Part of a small language model's weights.
Architecture: rotary positions, no biases in attention or MLP, tied embeddings, attention and MLP in parallel, capped logits.
Training: a variant of SOAP for these matrices, 569M tokens, 4338 steps.
Each number is 200 + 20 x the weight over its row's rms, rounded and kept within 0 to 999. Layers, rows and columns count from 0. The size before them is the row's rms in percent of the matrix's.

# layer 11 MLP up, 2048x512, rms 0.0707, rows 1298-1325, columns 384-511
101,199,192,189,209,179,196,210,171,218,238,186,208,209,225,185,180,228,179,191,190,169,199,208,211,172,196,231,202,163,207,181,184,197,229,221,220,174,179,211,189,209,212,206,214,200,193,178,189,206,187,194,203,198,172,226,190,205,215,223,186,177,201,182,198,182,221,198,165,188,216,163,188,227,212,194,198,186,211,174,199,177,208,178,195,200,193,173,218,174,173,221,180,207,188,200,180,183,205,187,248,192,208,223,220,191,171,154,136,192,211,207,221,177,240,200,181,181,205,193,225,200,182,252,199,178,217,211,185
092,192,195,181,205,224,207,166,208,212,186,223,240,207,203,181,206,220,183,197,214,191,197,223,165,186,204,196,223,229,207,182,249,197,208,215,221,200,193,191,231,204,228,191,232,189,200,193,193,197,193,197,186,263,228,172,221,218,183,183,220,188,209,175,190,219,240,186,211,216,203,240,245,193,198,213,211,199,221,179,189,178,232,230,215,204,176,206,210,174,229,233,240,203,231,213,213,223,171,214,217,198,220,200,190,195,232,218,219,180,229,217,216,202,215,194,255,225,160,218,205,178,194,204,191,215,190,216,206
102,181,208,191,187,207,199,218,241,208,184,202,187,181,209,231,198,248,214,208,193,180,235,198,231,229,180,203,193,204,206,209,239,173,203,191,174,206,201,230,230,205,216,200,200,217,186,196,182,218,229,206,240,164,206,203,186,206,211,220,212,195,203,214,216,171,184,206,226,225,217,227,179,195,224,226,204,195,200,192,230,200,197,194,201,189,206,178,222,209,208,207,183,207,174,199,194,250,231,196,182,182,215,175,159,199,226,222,177,221,195,190,215,209,194,169,198,208,205,232,197,165,207,207,209,205,190,182,161
101,204,198,192,193,157,156,193,208,184,198,204,169,235,179,199,215,195,210,225,225,201,221,198,168,205,202,225,200,176,206,136,213,234,210,212,166,191,213,185,208,185,207,211,215,199,230,167,204,226,174,205,192,264,189,175,219,223,226,209,188,196,207,215,205,197,195,197,176,200,206,183,197,185,199,183,147,222,210,197,219,207,174,220,208,253,195,182,190,168,210,177,194,208,236,213,178,198,207,222,177,209,227,179,198,203,215,172,156,201,218,188,206,231,225,207,220,179,223,200,219,229,240,192,191,170,221,200,193
099,196,214,182,204,202,191,190,215,191,202,215,210,187,169,162,191,212,218,188,194,181,205,213,219,192,185,197,215,176,225,189,198,196,134,189,173,185,174,182,198,211,176,211,196,227,212,208,190,206,219,230,167,179,200,200,173,203,183,184,173,209,212,216,198,163,207,187,208,159,206,193,238,178,192,167,186,194,197,200,153,212,199,186,196,167,217,168,185,209,173,181,173,193,241,202,192,198,205,208,188,201,209,174,204,209,170,158,196,245,198,181,179,193,182,219,206,179,202,196,185,205,195,222,219,198,219,221,161
098,178,187,211,213,201,242,196,206,225,218,221,202,195,167,184,197,208,217,208,227,222,208,204,201,173,206,225,192,180,201,206,159,188,217,179,185,183,192,244,171,242,197,218,211,176,214,199,203,182,178,203,231,179,185,189,220,199,197,227,207,215,172,217,201,211,170,199,172,241,180,216,187,185,192,191,178,195,201,207,175,209,205,189,239,222,194,225,221,230,214,195,191,220,260,220,218,205,192,175,196,199,223,193,182,188,189,178,204,159,207,215,164,199,164,205,200,221,157,209,196,209,188,161,159,196,181,183,159
101,242,172,179,200,224,235,208,203,203,191,211,198,195,194,254,212,212,224,198,211,200,178,191,162,198,209,219,198,197,226,214,213,200,215,207,167,173,178,202,187,216,196,188,201,202,181,192,193,236,197,249,251,161,183,151,192,212,176,249,167,201,183,146,201,196,225,241,201,239,168,146,205,205,207,206,198,185,211,173,174,212,160,178,235,178,200,217,228,205,191,206,235,199,209,196,223,216,220,202,231,203,186,186,190,188,189,208,224,180,242,178,202,215,204,186,201,201,197,174,196,224,177,193,199,190,181,207,178
095,186,214,194,214,184,166,198,201,217,235,240,212,218,194,176,215,212,188,193,246,201,229,208,206,211,202,208,179,194,212,175,195,201,173,210,205,187,232,226,199,217,207,173,223,188,181,222,191,195,185,245,228,188,211,181,181,239,206,219,200,218,199,216,209,211,164,143,210,184,200,221,175,200,183,182,193,200,199,213,142,188,233,195,192,195,182,216,212,213,217,188,189,194,185,210,223,185,215,186,175,190,211,191,210,229,189,198,186,199,163,197,185,211,226,178,232,220,162,205,224,191,195,193,200,253,206,192,219
091,159,202,169,142,173,216,181,197,205,220,192,207,202,165,223,188,201,211,197,200,207,188,173,174,182,185,173,234,158,213,218,224,193,234,201,201,226,239,205,189,168,150,169,211,178,160,175,217,191,189,211,214,206,221,211,207,205,197,178,180,177,197,209,216,191,186,183,209,181,168,157,177,195,177,216,229,239,196,170,226,187,188,174,203,191,181,191,225,187,209,215,157,229,186,202,210,207,196,282,229,172,208,211,173,232,217,183,180,202,176,224,211,198,183,183,224,239,188,197,207,240,167,202,196,227,216,196,207
104,191,186,171,168,220,211,189,186,210,197,187,212,186,199,170,210,191,185,232,168,157,229,239,203,186,205,187,218,180,208,194,199,226,212,217,208,202,200,198,194,226,190,193,226,185,191,204,229,203,187,215,174,145,213,192,175,197,176,189,201,184,187,213,200,185,191,228,225,177,219,168,147,197,214,173,181,203,214,180,209,166,158,181,175,188,162,200,191,198,169,189,180,235,196,187,200,219,213,193,214,195,199,232,226,198,181,199,193,207,169,212,203,165,227,203,196,187,203,193,201,194,189,185,197,224,175,200,209
098,150,198,167,232,225,184,219,198,202,183,181,202,217,170,221,243,189,155,219,206,185,208,176,195,190,215,218,182,182,225,201,223,152,163,208,200,186,197,203,213,204,145,216,218,201,155,193,197,208,209,191,210,211,182,183,234,176,221,221,169,202,165,225,218,191,186,183,236,168,169,227,173,204,174,182,207,225,201,214,174,213,198,187,232,208,209,187,220,175,207,201,204,218,224,198,206,208,172,190,210,179,199,184,183,239,173,208,183,180,243,182,183,184,205,184,207,203,214,225,247,235,160,188,185,149,242,220,243
099,188,199,208,230,240,213,219,162,239,167,204,201,219,204,189,197,238,214,202,223,239,199,196,184,190,244,207,201,203,160,195,222,204,190,176,202,212,190,238,171,200,139,179,186,198,209,216,222,236,209,174,218,206,170,186,163,210,198,180,194,210,212,195,218,159,220,191,231,188,192,193,189,224,231,212,196,179,217,210,186,168,234,240,189,196,211,167,211,201,212,190,171,182,189,203,185,192,211,197,237,194,199,207,187,212,197,178,194,221,191,204,198,194,194,181,182,183,184,181,175,195,217,197,213,190,204,189,167
093,213,201,221,212,188,185,211,185,201,191,201,198,173,193,223,225,213,198,211,204,217,195,196,191,218,206,244,219,208,154,192,203,203,195,247,214,210,194,181,190,215,173,163,192,153,203,182,235,211,166,204,198,199,185,187,191,221,215,209,214,187,207,198,218,202,204,219,195,175,191,188,241,206,204,231,164,201,225,191,214,222,207,195,175,165,208,191,186,190,202,213,216,245,208,224,183,201,165,181,197,194,218,221,210,196,194,214,155,200,200,237,221,175,156,188,175,202,213,220,195,199,186,195,222,211,194,226,206
097,182,203,230,203,221,242,201,201,190,182,159,172,242,197,209,192,183,216,219,197,236,222,204,232,225,210,202,193,232,222,212,183,194,173,217,205,225,173,232,216,220,185,173,190,188,186,203,210,204,199,202,196,213,214,218,171,138,151,184,217,208,199,200,210,166,168,200,218,207,190,213,227,203,191,210,224,168,172,215,177,192,229,149,193,206,210,247,215,207,191,195,195,192,260,188,212,210,201,184,201,219,214,198,187,192,174,193,213,180,212,194,214,199,199,202,191,203,185,216,220,196,190,227,224,195,205,207,226
095,197,196,182,212,195,234,220,219,228,232,216,200,222,209,188,172,201,176,192,234,161,198,187,178,204,202,204,209,204,178,157,197,205,239,210,214,205,196,187,191,217,201,250,171,193,199,177,235,216,248,232,209,206,206,203,202,227,167,197,199,202,225,183,227,223,209,213,179,193,193,182,161,173,175,183,208,205,225,178,198,216,227,168,207,186,174,201,172,199,201,199,195,216,186,194,182,219,186,183,203,177,207,190,204,211,158,183,205,188,244,208,207,215,213,212,201,225,238,212,172,190,155,217,184,201,216,199,199
101,216,199,212,194,167,169,198,235,208,185,201,180,200,185,196,199,187,192,211,174,192,197,239,216,211,226,193,198,209,219,163,205,212,185,198,203,205,238,185,186,197,212,199,216,191,169,213,198,212,169,209,190,189,218,244,242,228,183,203,205,227,174,176,204,167,231,215,196,204,195,212,203,207,180,236,197,183,228,167,166,220,234,163,199,208,229,219,177,246,160,198,200,184,222,143,162,187,196,207,217,179,217,223,164,217,193,188,171,184,221,205,211,180,215,186,216,180,175,215,215,198,240,243,198,222,182,195,230
102,174,197,219,208,218,179,218,213,203,182,218,193,180,174,237,191,200,199,201,204,198,167,214,247,189,169,173,183,237,182,194,259,171,178,207,230,207,211,217,227,191,198,213,213,189,191,224,175,177,171,181,198,204,236,153,199,210,190,182,182,178,209,204,203,217,205,199,181,203,192,171,214,204,206,222,198,200,209,183,175,197,197,219,183,190,224,213,164,185,255,184,217,209,167,198,177,193,212,204,217,181,180,196,203,221,160,203,174,227,180,228,208,209,190,190,184,182,175,187,203,251,176,232,185,199,201,197,154
103,179,194,200,177,150,209,165,174,199,214,191,191,176,211,220,233,202,226,220,206,150,185,225,234,196,184,211,231,209,192,205,189,206,202,227,189,180,154,218,164,223,177,228,184,217,193,191,145,182,196,206,186,198,199,197,150,193,164,213,173,232,161,200,187,179,235,194,215,204,200,206,214,168,167,173,203,180,199,243,192,201,203,194,214,173,210,188,214,158,197,184,186,162,214,196,218,184,204,188,162,183,193,209,181,242,218,207,224,192,194,207,185,150,231,220,196,197,231,178,204,169,198,206,209,214,204,158,176
102,218,208,198,206,205,221,211,209,192,240,216,198,205,231,168,177,172,206,195,205,202,227,168,202,201,230,217,233,222,209,221,214,222,220,197,177,195,199,207,182,215,168,188,223,188,203,209,194,214,164,195,202,231,179,229,195,202,248,189,213,203,216,193,189,178,239,216,211,181,202,206,176,185,221,193,212,182,225,184,168,206,186,206,159,196,214,193,225,243,194,218,224,222,173,219,204,190,216,224,196,219,183,207,218,215,208,219,204,189,200,227,186,183,179,173,205,201,214,188,138,235,201,198,188,200,177,207,217
102,153,201,228,165,217,188,217,207,176,176,200,138,213,212,191,214,198,210,225,235,198,207,187,193,187,188,179,166,193,185,230,187,194,254,214,245,172,186,198,244,202,202,212,174,237,212,179,213,198,193,216,203,213,199,184,190,189,226,203,204,225,187,225,201,213,183,201,232,204,183,177,190,163,225,162,168,203,187,186,165,192,228,156,172,214,185,204,242,185,224,233,203,200,203,248,203,218,190,191,183,184,193,207,224,183,208,190,180,209,211,197,229,142,218,173,198,214,208,224,187,184,198,197,217,191,224,192,203
098,193,216,212,206,216,163,173,190,196,195,251,218,216,243,220,239,203,206,213,219,206,205,186,194,192,238,212,199,196,222,210,214,187,216,211,227,224,214,176,197,229,196,218,174,251,158,187,223,208,171,219,214,199,224,190,208,193,233,201,203,165,247,205,190,213,192,205,223,194,188,189,190,204,190,189,193,220,176,232,195,189,197,206,196,206,166,181,244,211,209,207,218,211,222,210,184,222,225,182,226,225,212,213,214,224,217,207,233,205,195,144,189,195,202,210,219,214,168,198,206,183,193,213,193,187,199,209,198
103,195,232,196,187,216,184,187,194,181,205,223,197,197,209,217,188,175,192,251,209,195,193,205,182,195,192,196,211,210,188,213,154,229,237,233,185,187,177,178,224,209,208,215,193,242,192,188,187,191,205,233,190,223,206,170,203,175,225,170,228,191,212,194,198,195,207,201,216,211,208,216,191,182,226,215,181,183,190,212,214,211,233,177,181,207,147,197,220,207,202,213,196,201,194,203,177,189,196,157,187,190,221,198,219,225,203,209,156,168,210,198,191,222,229,204,208,217,202,235,191,193,215,177,211,192,220,168,162
096,219,235,191,185,175,182,175,205,211,225,182,173,183,186,206,218,207,250,185,239,204,190,214,236,210,209,198,199,220,202,196,191,165,200,225,191,183,196,185,213,164,273,237,219,215,168,210,168,204,188,212,171,201,203,185,195,214,210,166,193,186,176,188,196,173,202,196,160,195,224,234,235,179,204,205,165,216,244,209,213,221,225,242,189,200,221,210,223,194,209,197,205,184,244,207,185,172,198,211,194,224,253,200,185,202,197,233,174,238,176,205,211,227,215,223,208,206,192,199,214,220,171,183,203,174,199,217,192
098,214,213,190,206,162,154,197,193,196,210,201,184,218,202,187,179,185,202,193,208,231,221,199,175,198,204,172,220,196,203,205,172,182,221,259,201,175,217,186,183,187,219,190,192,177,224,192,226,198,199,212,171,207,153,221,212,181,218,192,187,208,176,217,190,220,204,262,222,226,199,202,221,177,213,181,203,214,178,198,207,218,157,236,205,185,193,203,211,193,193,220,202,200,232,223,178,196,221,181,188,207,206,159,199,197,196,202,212,196,181,202,227,162,180,223,185,178,185,235,167,217,181,232,184,189,232,220,187
095,209,222,214,216,202,204,199,190,194,189,194,215,197,202,185,223,180,214,223,177,200,183,211,195,196,227,207,197,157,208,181,215,224,209,180,178,179,207,214,227,209,238,189,195,177,194,210,212,213,193,185,210,204,211,231,151,188,185,247,155,216,230,242,200,201,187,205,210,205,216,211,237,191,198,216,247,194,186,168,180,188,218,156,191,195,196,230,193,198,226,183,225,170,196,206,205,174,176,229,182,192,188,208,207,171,160,203,185,185,189,176,179,212,183,169,175,200,191,214,214,178,218,200,194,198,194,179,221
100,201,164,220,162,198,183,202,217,213,187,203,199,217,200,194,203,235,151,179,185,193,189,219,200,222,165,217,232,209,163,170,193,169,182,228,241,182,245,183,213,194,195,195,224,166,206,205,199,222,219,218,218,222,187,198,221,191,202,181,187,214,194,213,203,212,244,199,181,254,223,167,191,230,175,183,228,189,185,203,190,185,213,196,159,180,185,148,187,183,181,187,185,193,188,190,205,207,184,207,219,227,205,204,180,229,210,191,150,177,236,221,232,229,198,222,177,206,168,206,227,187,167,194,181,170,216,218,187
097,180,195,217,225,231,215,218,159,236,212,221,178,179,157,187,181,194,190,174,213,222,204,175,211,202,199,198,175,156,188,187,225,216,188,214,174,188,192,165,167,227,201,172,197,213,199,181,172,168,193,228,236,192,191,218,189,176,233,190,194,190,203,208,196,208,178,209,235,203,179,193,193,191,191,219,206,203,170,151,184,198,221,206,206,205,183,173,213,178,191,187,188,213,202,199,186,218,206,212,209,208,184,222,211,228,174,190,170,220,195,204,157,227,186,215,202,206,200,202,148,257,223,205,187,155,196,179,191
096,182,198,224,194,247,233,210,229,158,190,236,191,200,215,208,211,200,198,209,203,182,189,211,213,185,193,201,201,191,236,210,223,194,190,172,215,186,217,189,190,193,185,192,202,230,233,179,209,206,215,243,222,198,209,183,196,195,228,198,216,180,235,215,207,223,235,213,188,168,200,201,186,225,176,205,191,210,229,189,149,200,186,194,218,194,176,190,213,188,181,187,201,200,227,218,200,236,211,193,222,209,220,203,234,222,211,191,224,159,217,225,181,174,214,214,199,178,192,192,212,224,179,239,195,198,239,186,169
# layer 11 MLP down (transposed), 2048x512, rms 0.0745, rows 1298-1324, columns 384-511
097,187,204,243,206,217,184,181,171,219,176,219,193,215,228,193,233,231,222,208,174,238,186,170,174,225,187,226,199,197,187,227,210,205,220,190,246,214,183,184,169,190,203,199,186,216,205,220,214,194,224,175,218,200,196,215,206,174,204,179,199,222,250,172,193,192,186,197,203,199,177,169,210,199,193,140,212,223,192,217,191,204,190,201,213,229,220,194,181,181,215,191,198,179,211,165,204,162,184,189,189,230,194,189,200,176,179,222,219,215,205,202,221,185,193,219,203,204,177,217,213,185,219,215,221,199,158,199,182
095,184,205,221,204,220,187,232,167,234,196,180,158,230,184,213,165,209,204,178,210,226,177,197,183,197,171,182,206,223,187,181,173,222,195,229,208,170,216,194,226,175,219,216,159,224,167,267,181,162,224,217,160,211,177,199,186,168,213,201,212,218,158,249,212,210,185,207,193,206,203,182,185,231,200,179,171,164,179,186,215,185,191,195,187,213,193,205,193,231,227,196,197,237,195,156,170,199,195,170,197,224,169,210,203,192,134,183,239,205,227,189,195,187,190,184,219,181,230,188,164,205,207,178,233,189,204,230,186
103,221,211,230,199,216,188,209,156,230,217,206,200,224,185,195,194,208,177,247,226,182,193,224,170,176,233,194,180,242,173,175,200,153,203,177,164,205,202,182,215,217,204,235,196,214,175,185,211,199,214,222,188,224,189,175,212,222,152,192,172,210,215,185,209,228,179,172,204,214,194,192,248,196,195,188,188,207,224,195,209,202,208,203,236,201,211,215,155,194,204,193,171,224,220,205,180,215,201,212,216,185,188,196,182,171,200,223,201,223,164,204,179,214,222,199,186,209,215,179,212,235,236,227,192,155,168,191,169
097,184,190,154,189,207,202,206,155,210,191,212,212,186,177,201,199,216,176,169,175,196,176,220,208,189,216,230,183,207,202,171,221,176,211,191,187,186,179,196,178,190,203,176,176,203,191,196,193,186,195,204,191,173,215,173,216,204,189,234,186,181,183,210,203,168,181,214,192,166,193,206,166,179,145,192,189,218,175,188,198,209,210,218,186,208,201,191,188,210,192,208,198,223,240,156,167,206,163,192,197,175,201,241,218,220,216,160,214,184,187,192,201,181,202,247,228,199,195,164,201,188,199,224,181,183,155,206,212
103,199,211,214,179,198,167,184,186,223,192,178,252,249,174,185,229,211,193,211,237,197,226,177,236,252,202,231,177,200,203,181,182,204,165,191,203,189,181,194,160,180,193,231,212,149,198,191,168,206,203,202,192,205,216,171,182,224,220,205,170,208,191,197,205,213,225,192,185,213,198,205,167,211,190,244,212,215,195,177,208,173,199,210,216,188,204,236,163,176,194,206,200,192,214,207,216,198,211,215,197,171,227,195,223,206,199,186,229,223,206,252,246,193,224,210,214,213,178,204,219,167,207,249,187,217,197,194,179
101,235,182,176,204,179,172,192,212,194,180,193,182,188,208,193,223,204,187,160,176,187,207,210,197,200,201,199,226,223,185,194,229,223,190,187,181,215,170,200,237,229,221,210,206,203,232,184,176,215,189,192,194,213,194,197,200,200,187,204,189,189,177,233,188,221,175,201,179,212,223,206,201,199,243,178,253,211,182,178,192,169,177,223,216,215,209,211,223,201,174,226,171,180,186,198,213,201,189,147,186,217,167,192,195,215,167,218,208,182,211,188,188,178,216,181,242,144,197,221,206,228,172,194,202,211,200,209,210
099,176,181,193,183,184,206,214,193,195,199,187,194,194,211,203,171,226,222,229,181,171,188,182,212,174,211,191,214,162,215,213,175,203,231,206,201,206,176,208,187,186,201,184,198,212,188,213,208,177,239,188,205,175,182,203,197,187,220,151,224,189,223,186,194,220,201,206,202,208,214,222,186,226,226,212,198,203,223,177,220,197,161,223,197,225,190,208,189,233,220,246,217,214,210,242,211,244,218,237,187,201,181,178,172,194,207,197,194,175,186,167,210,173,225,193,191,230,200,176,213,216,183,189,235,203,192,205,213
097,196,189,240,187,178,221,191,211,203,172,184,199,199,199,196,156,208,172,179,162,181,198,194,223,177,180,233,236,207,212,218,202,242,195,176,168,187,194,172,222,192,242,174,209,209,204,224,203,208,217,151,209,215,165,223,210,179,212,182,194,214,224,168,216,171,184,240,174,210,200,187,212,204,206,240,220,169,218,200,229,199,156,201,198,214,192,185,235,189,185,227,200,198,201,208,221,192,200,216,190,202,187,203,203,205,187,190,237,188,159,211,186,184,190,168,206,219,210,210,234,214,190,233,207,159,201,190,153
097,196,197,230,188,237,207,191,192,167,192,229,208,216,193,191,154,206,213,182,218,191,188,155,203,193,153,190,187,188,205,192,188,189,172,181,198,200,199,192,173,186,209,212,225,194,190,218,214,175,202,190,197,200,225,180,204,195,211,186,162,224,193,182,209,193,183,215,195,204,185,192,181,161,215,217,193,196,193,199,204,220,174,210,196,227,179,184,218,209,202,222,182,163,180,183,212,196,185,188,174,198,194,205,186,177,212,213,210,249,176,188,181,192,189,189,256,203,207,194,170,230,211,212,209,202,216,190,210
112,174,169,208,197,210,198,203,184,181,174,180,202,178,229,192,194,197,198,206,178,151,224,199,167,183,204,219,178,187,221,197,204,227,201,212,171,181,203,192,173,212,202,204,217,210,179,223,203,219,183,196,193,200,216,212,183,204,167,211,206,208,160,212,179,196,186,177,187,152,209,172,118,171,230,159,181,164,181,194,205,214,125,193,185,220,221,176,194,191,207,213,200,232,173,179,192,206,194,247,196,212,182,226,217,205,197,178,194,180,219,186,206,188,219,204,199,214,192,181,222,170,178,187,186,165,210,207,198
098,183,170,223,178,166,193,187,188,210,202,201,199,187,182,196,191,205,196,211,170,179,216,214,199,170,216,203,179,206,164,193,213,198,194,199,199,179,193,185,200,217,221,144,186,199,180,187,201,208,174,196,210,229,181,212,183,200,161,180,233,177,190,215,200,178,234,217,201,214,231,137,206,166,235,208,226,223,170,192,210,205,170,203,190,198,217,195,208,208,218,216,204,205,194,201,194,222,203,193,169,193,219,168,213,184,200,219,225,192,205,246,217,206,180,223,197,188,183,196,201,179,199,212,201,194,173,189,207
097,217,212,192,188,177,192,196,209,215,234,163,260,201,173,226,184,193,206,206,196,186,204,224,214,184,177,202,183,225,189,236,183,196,211,202,212,233,213,210,201,243,213,253,223,211,175,145,208,190,203,210,214,183,155,224,187,219,191,177,180,170,171,218,200,210,200,180,198,191,208,217,205,187,222,161,227,229,197,153,199,208,163,214,162,208,197,202,179,177,216,185,192,197,170,184,195,195,217,210,234,237,188,189,168,152,191,196,178,204,187,193,170,160,228,180,177,185,179,212,216,183,178,182,196,197,226,230,196
100,176,164,207,187,190,216,210,214,192,164,216,219,178,195,193,195,215,193,189,209,184,202,207,149,207,228,201,140,182,212,195,205,171,192,174,197,218,223,223,227,195,171,183,201,209,198,196,198,211,199,214,209,189,206,233,177,195,179,180,183,201,217,188,180,158,195,191,237,193,241,170,210,182,203,214,192,180,224,179,213,199,213,212,218,221,199,181,215,168,184,197,186,224,206,236,201,238,212,218,211,196,184,203,202,197,202,176,230,209,188,172,165,190,198,226,206,208,198,240,204,217,196,186,208,196,236,210,201
099,219,191,175,200,213,235,215,179,196,203,229,188,166,194,167,226,222,185,174,169,200,193,174,174,197,177,223,181,185,198,200,194,177,194,224,213,196,190,168,185,208,226,210,210,190,171,214,183,183,204,173,167,207,194,193,202,218,201,171,176,199,197,169,221,213,191,218,200,174,185,168,247,156,192,159,209,186,199,192,192,225,179,221,196,197,197,193,214,222,177,184,169,203,148,165,201,178,215,232,195,227,163,217,235,211,177,228,188,205,195,226,188,200,208,184,203,204,209,217,181,196,191,196,182,217,174,200,179
095,255,192,189,203,163,171,195,216,219,178,196,205,184,209,231,184,213,198,162,180,185,228,199,189,167,223,215,170,204,200,217,219,192,154,168,221,217,226,157,213,224,193,189,192,200,244,185,235,179,202,193,210,185,203,174,177,201,211,203,176,226,206,183,196,204,198,186,214,199,153,198,182,210,233,185,204,213,212,199,198,180,184,236,178,175,196,188,186,170,197,176,200,209,253,195,195,185,199,182,203,218,205,180,194,228,200,187,211,195,204,179,191,189,211,166,205,215,190,200,194,229,205,196,189,188,199,206,189
098,214,208,247,208,139,180,209,180,167,180,187,234,216,204,210,184,173,192,223,192,187,167,187,201,157,206,209,166,217,193,220,187,164,184,178,186,216,189,185,178,174,195,152,236,234,214,195,177,173,205,208,205,189,184,206,165,184,202,188,176,211,186,248,165,240,188,211,201,199,170,214,235,192,191,191,215,180,222,186,202,208,214,221,193,179,221,210,196,183,183,215,244,242,201,193,213,206,180,177,189,196,212,223,185,190,213,209,205,214,169,204,187,186,196,195,230,206,170,202,178,233,247,187,225,183,198,207,181
098,216,195,183,193,181,203,195,221,179,191,220,193,198,168,223,180,217,174,179,225,216,166,152,176,170,204,156,209,192,189,209,197,181,210,202,166,200,188,194,188,238,190,226,195,177,198,223,183,182,212,208,164,223,207,203,191,217,182,166,209,209,226,210,206,206,220,203,197,213,186,194,138,205,198,193,205,163,204,195,210,159,215,224,238,188,200,214,171,148,197,214,204,191,211,196,184,208,185,239,207,196,203,162,177,232,185,189,176,193,204,207,175,202,244,222,199,218,183,201,207,203,152,212,221,210,210,191,188
098,197,171,206,190,187,207,184,178,192,221,242,194,214,236,192,200,200,182,217,163,242,200,224,216,224,224,179,234,197,188,206,218,197,221,209,186,187,216,213,225,156,218,208,134,211,209,200,220,229,218,160,195,224,223,179,228,198,211,193,192,184,193,188,220,243,214,193,188,197,179,223,238,210,211,216,191,205,216,209,181,190,210,205,211,193,178,180,181,209,194,207,176,151,227,204,228,208,182,225,201,194,201,169,197,224,209,208,176,187,233,170,204,240,209,209,235,193,176,170,197,180,208,190,174,180,195,203,155
093,203,178,222,166,208,165,171,202,205,194,205,177,203,188,203,167,214,193,198,209,204,215,173,203,187,216,163,223,204,222,200,201,173,164,212,169,223,214,209,234,186,203,238,206,196,172,192,185,193,225,208,170,213,204,202,212,209,209,180,180,176,184,176,192,224,214,213,172,208,206,184,195,190,202,172,231,173,181,183,220,148,161,187,219,179,186,198,189,213,196,191,188,197,241,212,198,200,202,225,192,170,192,231,184,183,183,202,214,227,165,213,216,202,163,216,231,215,220,209,167,201,222,216,193,192,190,193,193
106,180,195,211,182,198,204,207,216,205,178,239,205,214,214,199,220,204,209,185,214,177,179,210,215,236,201,227,177,213,166,201,196,184,197,122,176,207,201,227,210,208,195,204,188,172,188,186,189,225,186,177,219,220,232,222,233,212,174,188,168,231,170,164,260,209,200,208,186,210,200,191,193,171,207,207,208,205,209,178,210,212,173,200,208,210,180,182,189,205,212,208,190,176,170,187,177,224,242,193,222,238,178,193,214,211,214,233,161,216,195,211,205,176,156,228,173,186,221,169,185,215,174,170,242,212,203,180,176
094,194,208,216,189,203,211,236,222,199,217,192,192,170,154,209,153,175,198,200,204,190,198,198,176,226,201,154,198,191,195,168,187,174,198,182,204,192,206,199,197,185,191,190,220,198,195,211,201,206,190,196,215,207,185,195,192,176,222,201,183,194,184,212,203,176,229,222,168,227,213,206,217,215,223,198,226,194,203,177,201,198,219,186,175,203,190,207,181,211,181,226,209,219,164,211,203,209,184,175,208,183,220,172,205,182,191,192,193,225,230,205,205,214,266,178,165,182,177,190,219,206,191,210,237,194,202,192,198
095,240,174,228,198,175,224,222,226,188,186,227,206,238,222,175,189,174,219,186,204,195,190,195,217,193,197,223,179,179,184,161,182,212,211,201,206,217,215,170,165,175,189,200,199,167,167,180,183,186,203,171,224,215,204,209,181,193,205,165,186,164,224,169,174,198,197,197,216,221,189,168,210,188,201,161,219,201,188,202,219,203,206,225,177,228,164,190,225,191,175,229,196,215,184,204,178,151,135,178,230,172,170,179,190,186,219,179,208,178,200,200,207,261,222,216,208,223,217,195,204,154,197,173,201,222,194,175,226
103,196,259,240,208,206,186,210,188,183,187,213,190,222,193,206,206,202,226,186,216,171,203,229,216,229,207,198,198,175,193,231,212,212,228,204,186,246,209,189,209,193,202,220,194,170,206,217,246,158,217,204,179,207,204,173,193,174,177,190,204,212,184,218,195,205,212,184,184,195,237,193,177,197,217,181,187,180,162,187,212,166,176,194,182,197,190,198,171,217,214,207,192,188,190,189,218,187,196,210,209,209,180,199,210,213,204,227,211,207,203,210,219,217,210,206,208,184,172,180,208,224,220,227,225,158,216,208,205
098,176,183,213,193,222,204,192,185,221,209,180,225,177,189,218,156,177,189,196,173,158,180,237,209,197,156,200,227,162,205,211,212,184,175,203,200,208,186,222,207,212,211,195,178,216,208,192,225,208,185,190,207,183,166,173,188,206,205,213,168,210,188,220,220,171,188,204,233,216,233,203,231,190,185,170,177,199,203,207,176,197,229,216,259,145,207,198,189,183,229,206,189,233,216,239,182,182,188,205,233,179,203,198,191,186,203,190,200,227,199,211,216,194,172,168,168,197,226,207,233,207,201,215,222,176,195,187,189
094,161,234,209,182,213,209,215,216,209,223,228,209,192,209,224,222,192,187,204,192,171,169,182,205,196,197,207,188,201,161,173,154,157,211,180,201,226,185,170,237,218,214,194,146,239,158,188,208,198,182,191,223,176,220,158,232,198,201,221,224,183,200,209,183,223,210,196,212,187,176,210,184,187,241,191,196,219,191,240,192,213,211,207,212,174,195,186,198,196,196,209,208,218,244,190,202,171,185,188,211,205,206,165,188,211,225,189,229,227,168,188,215,182,184,218,198,249,206,173,171,219,207,209,218,200,192,234,163
109,199,196,180,197,188,201,162,171,183,211,212,177,182,202,191,223,208,233,204,185,197,213,190,165,209,217,205,195,186,185,195,237,237,190,204,174,172,203,207,231,154,184,209,195,195,183,177,216,216,231,181,226,226,212,188,216,163,179,234,189,199,154,194,176,183,216,198,185,186,200,176,224,158,183,218,192,225,208,199,173,210,235,221,207,205,179,155,173,197,216,207,165,201,203,177,205,209,180,193,207,202,200,212,192,174,203,181,203,192,206,190,190,185,195,187,198,227,178,203,172,171,174,204,215,177,202,194,186
095,177,195,218,204,198,166,202,202,172,205,215,201,201,187,205,183,239,212,201,175,172,202,226,202,210,198,198,203,159,198,183,192,172,194,182,209,212,201,190,182,188,188,171,207,199,191,230,208,187,164,204,188,202,176,174,201,214,198,208,215,189,190,212,196,186,190,180,174,172,178,218,196,197,222,177,202,164,190,206,226,209,206,184,222,192,219,249,203,182,206,218,185,161,221,180,196,198,203,165,197,198,236,154,196,200,204,198,180,172,182,206,212,215,184,209,194,248,212,202,192,197,209,190,172,232,194,221,201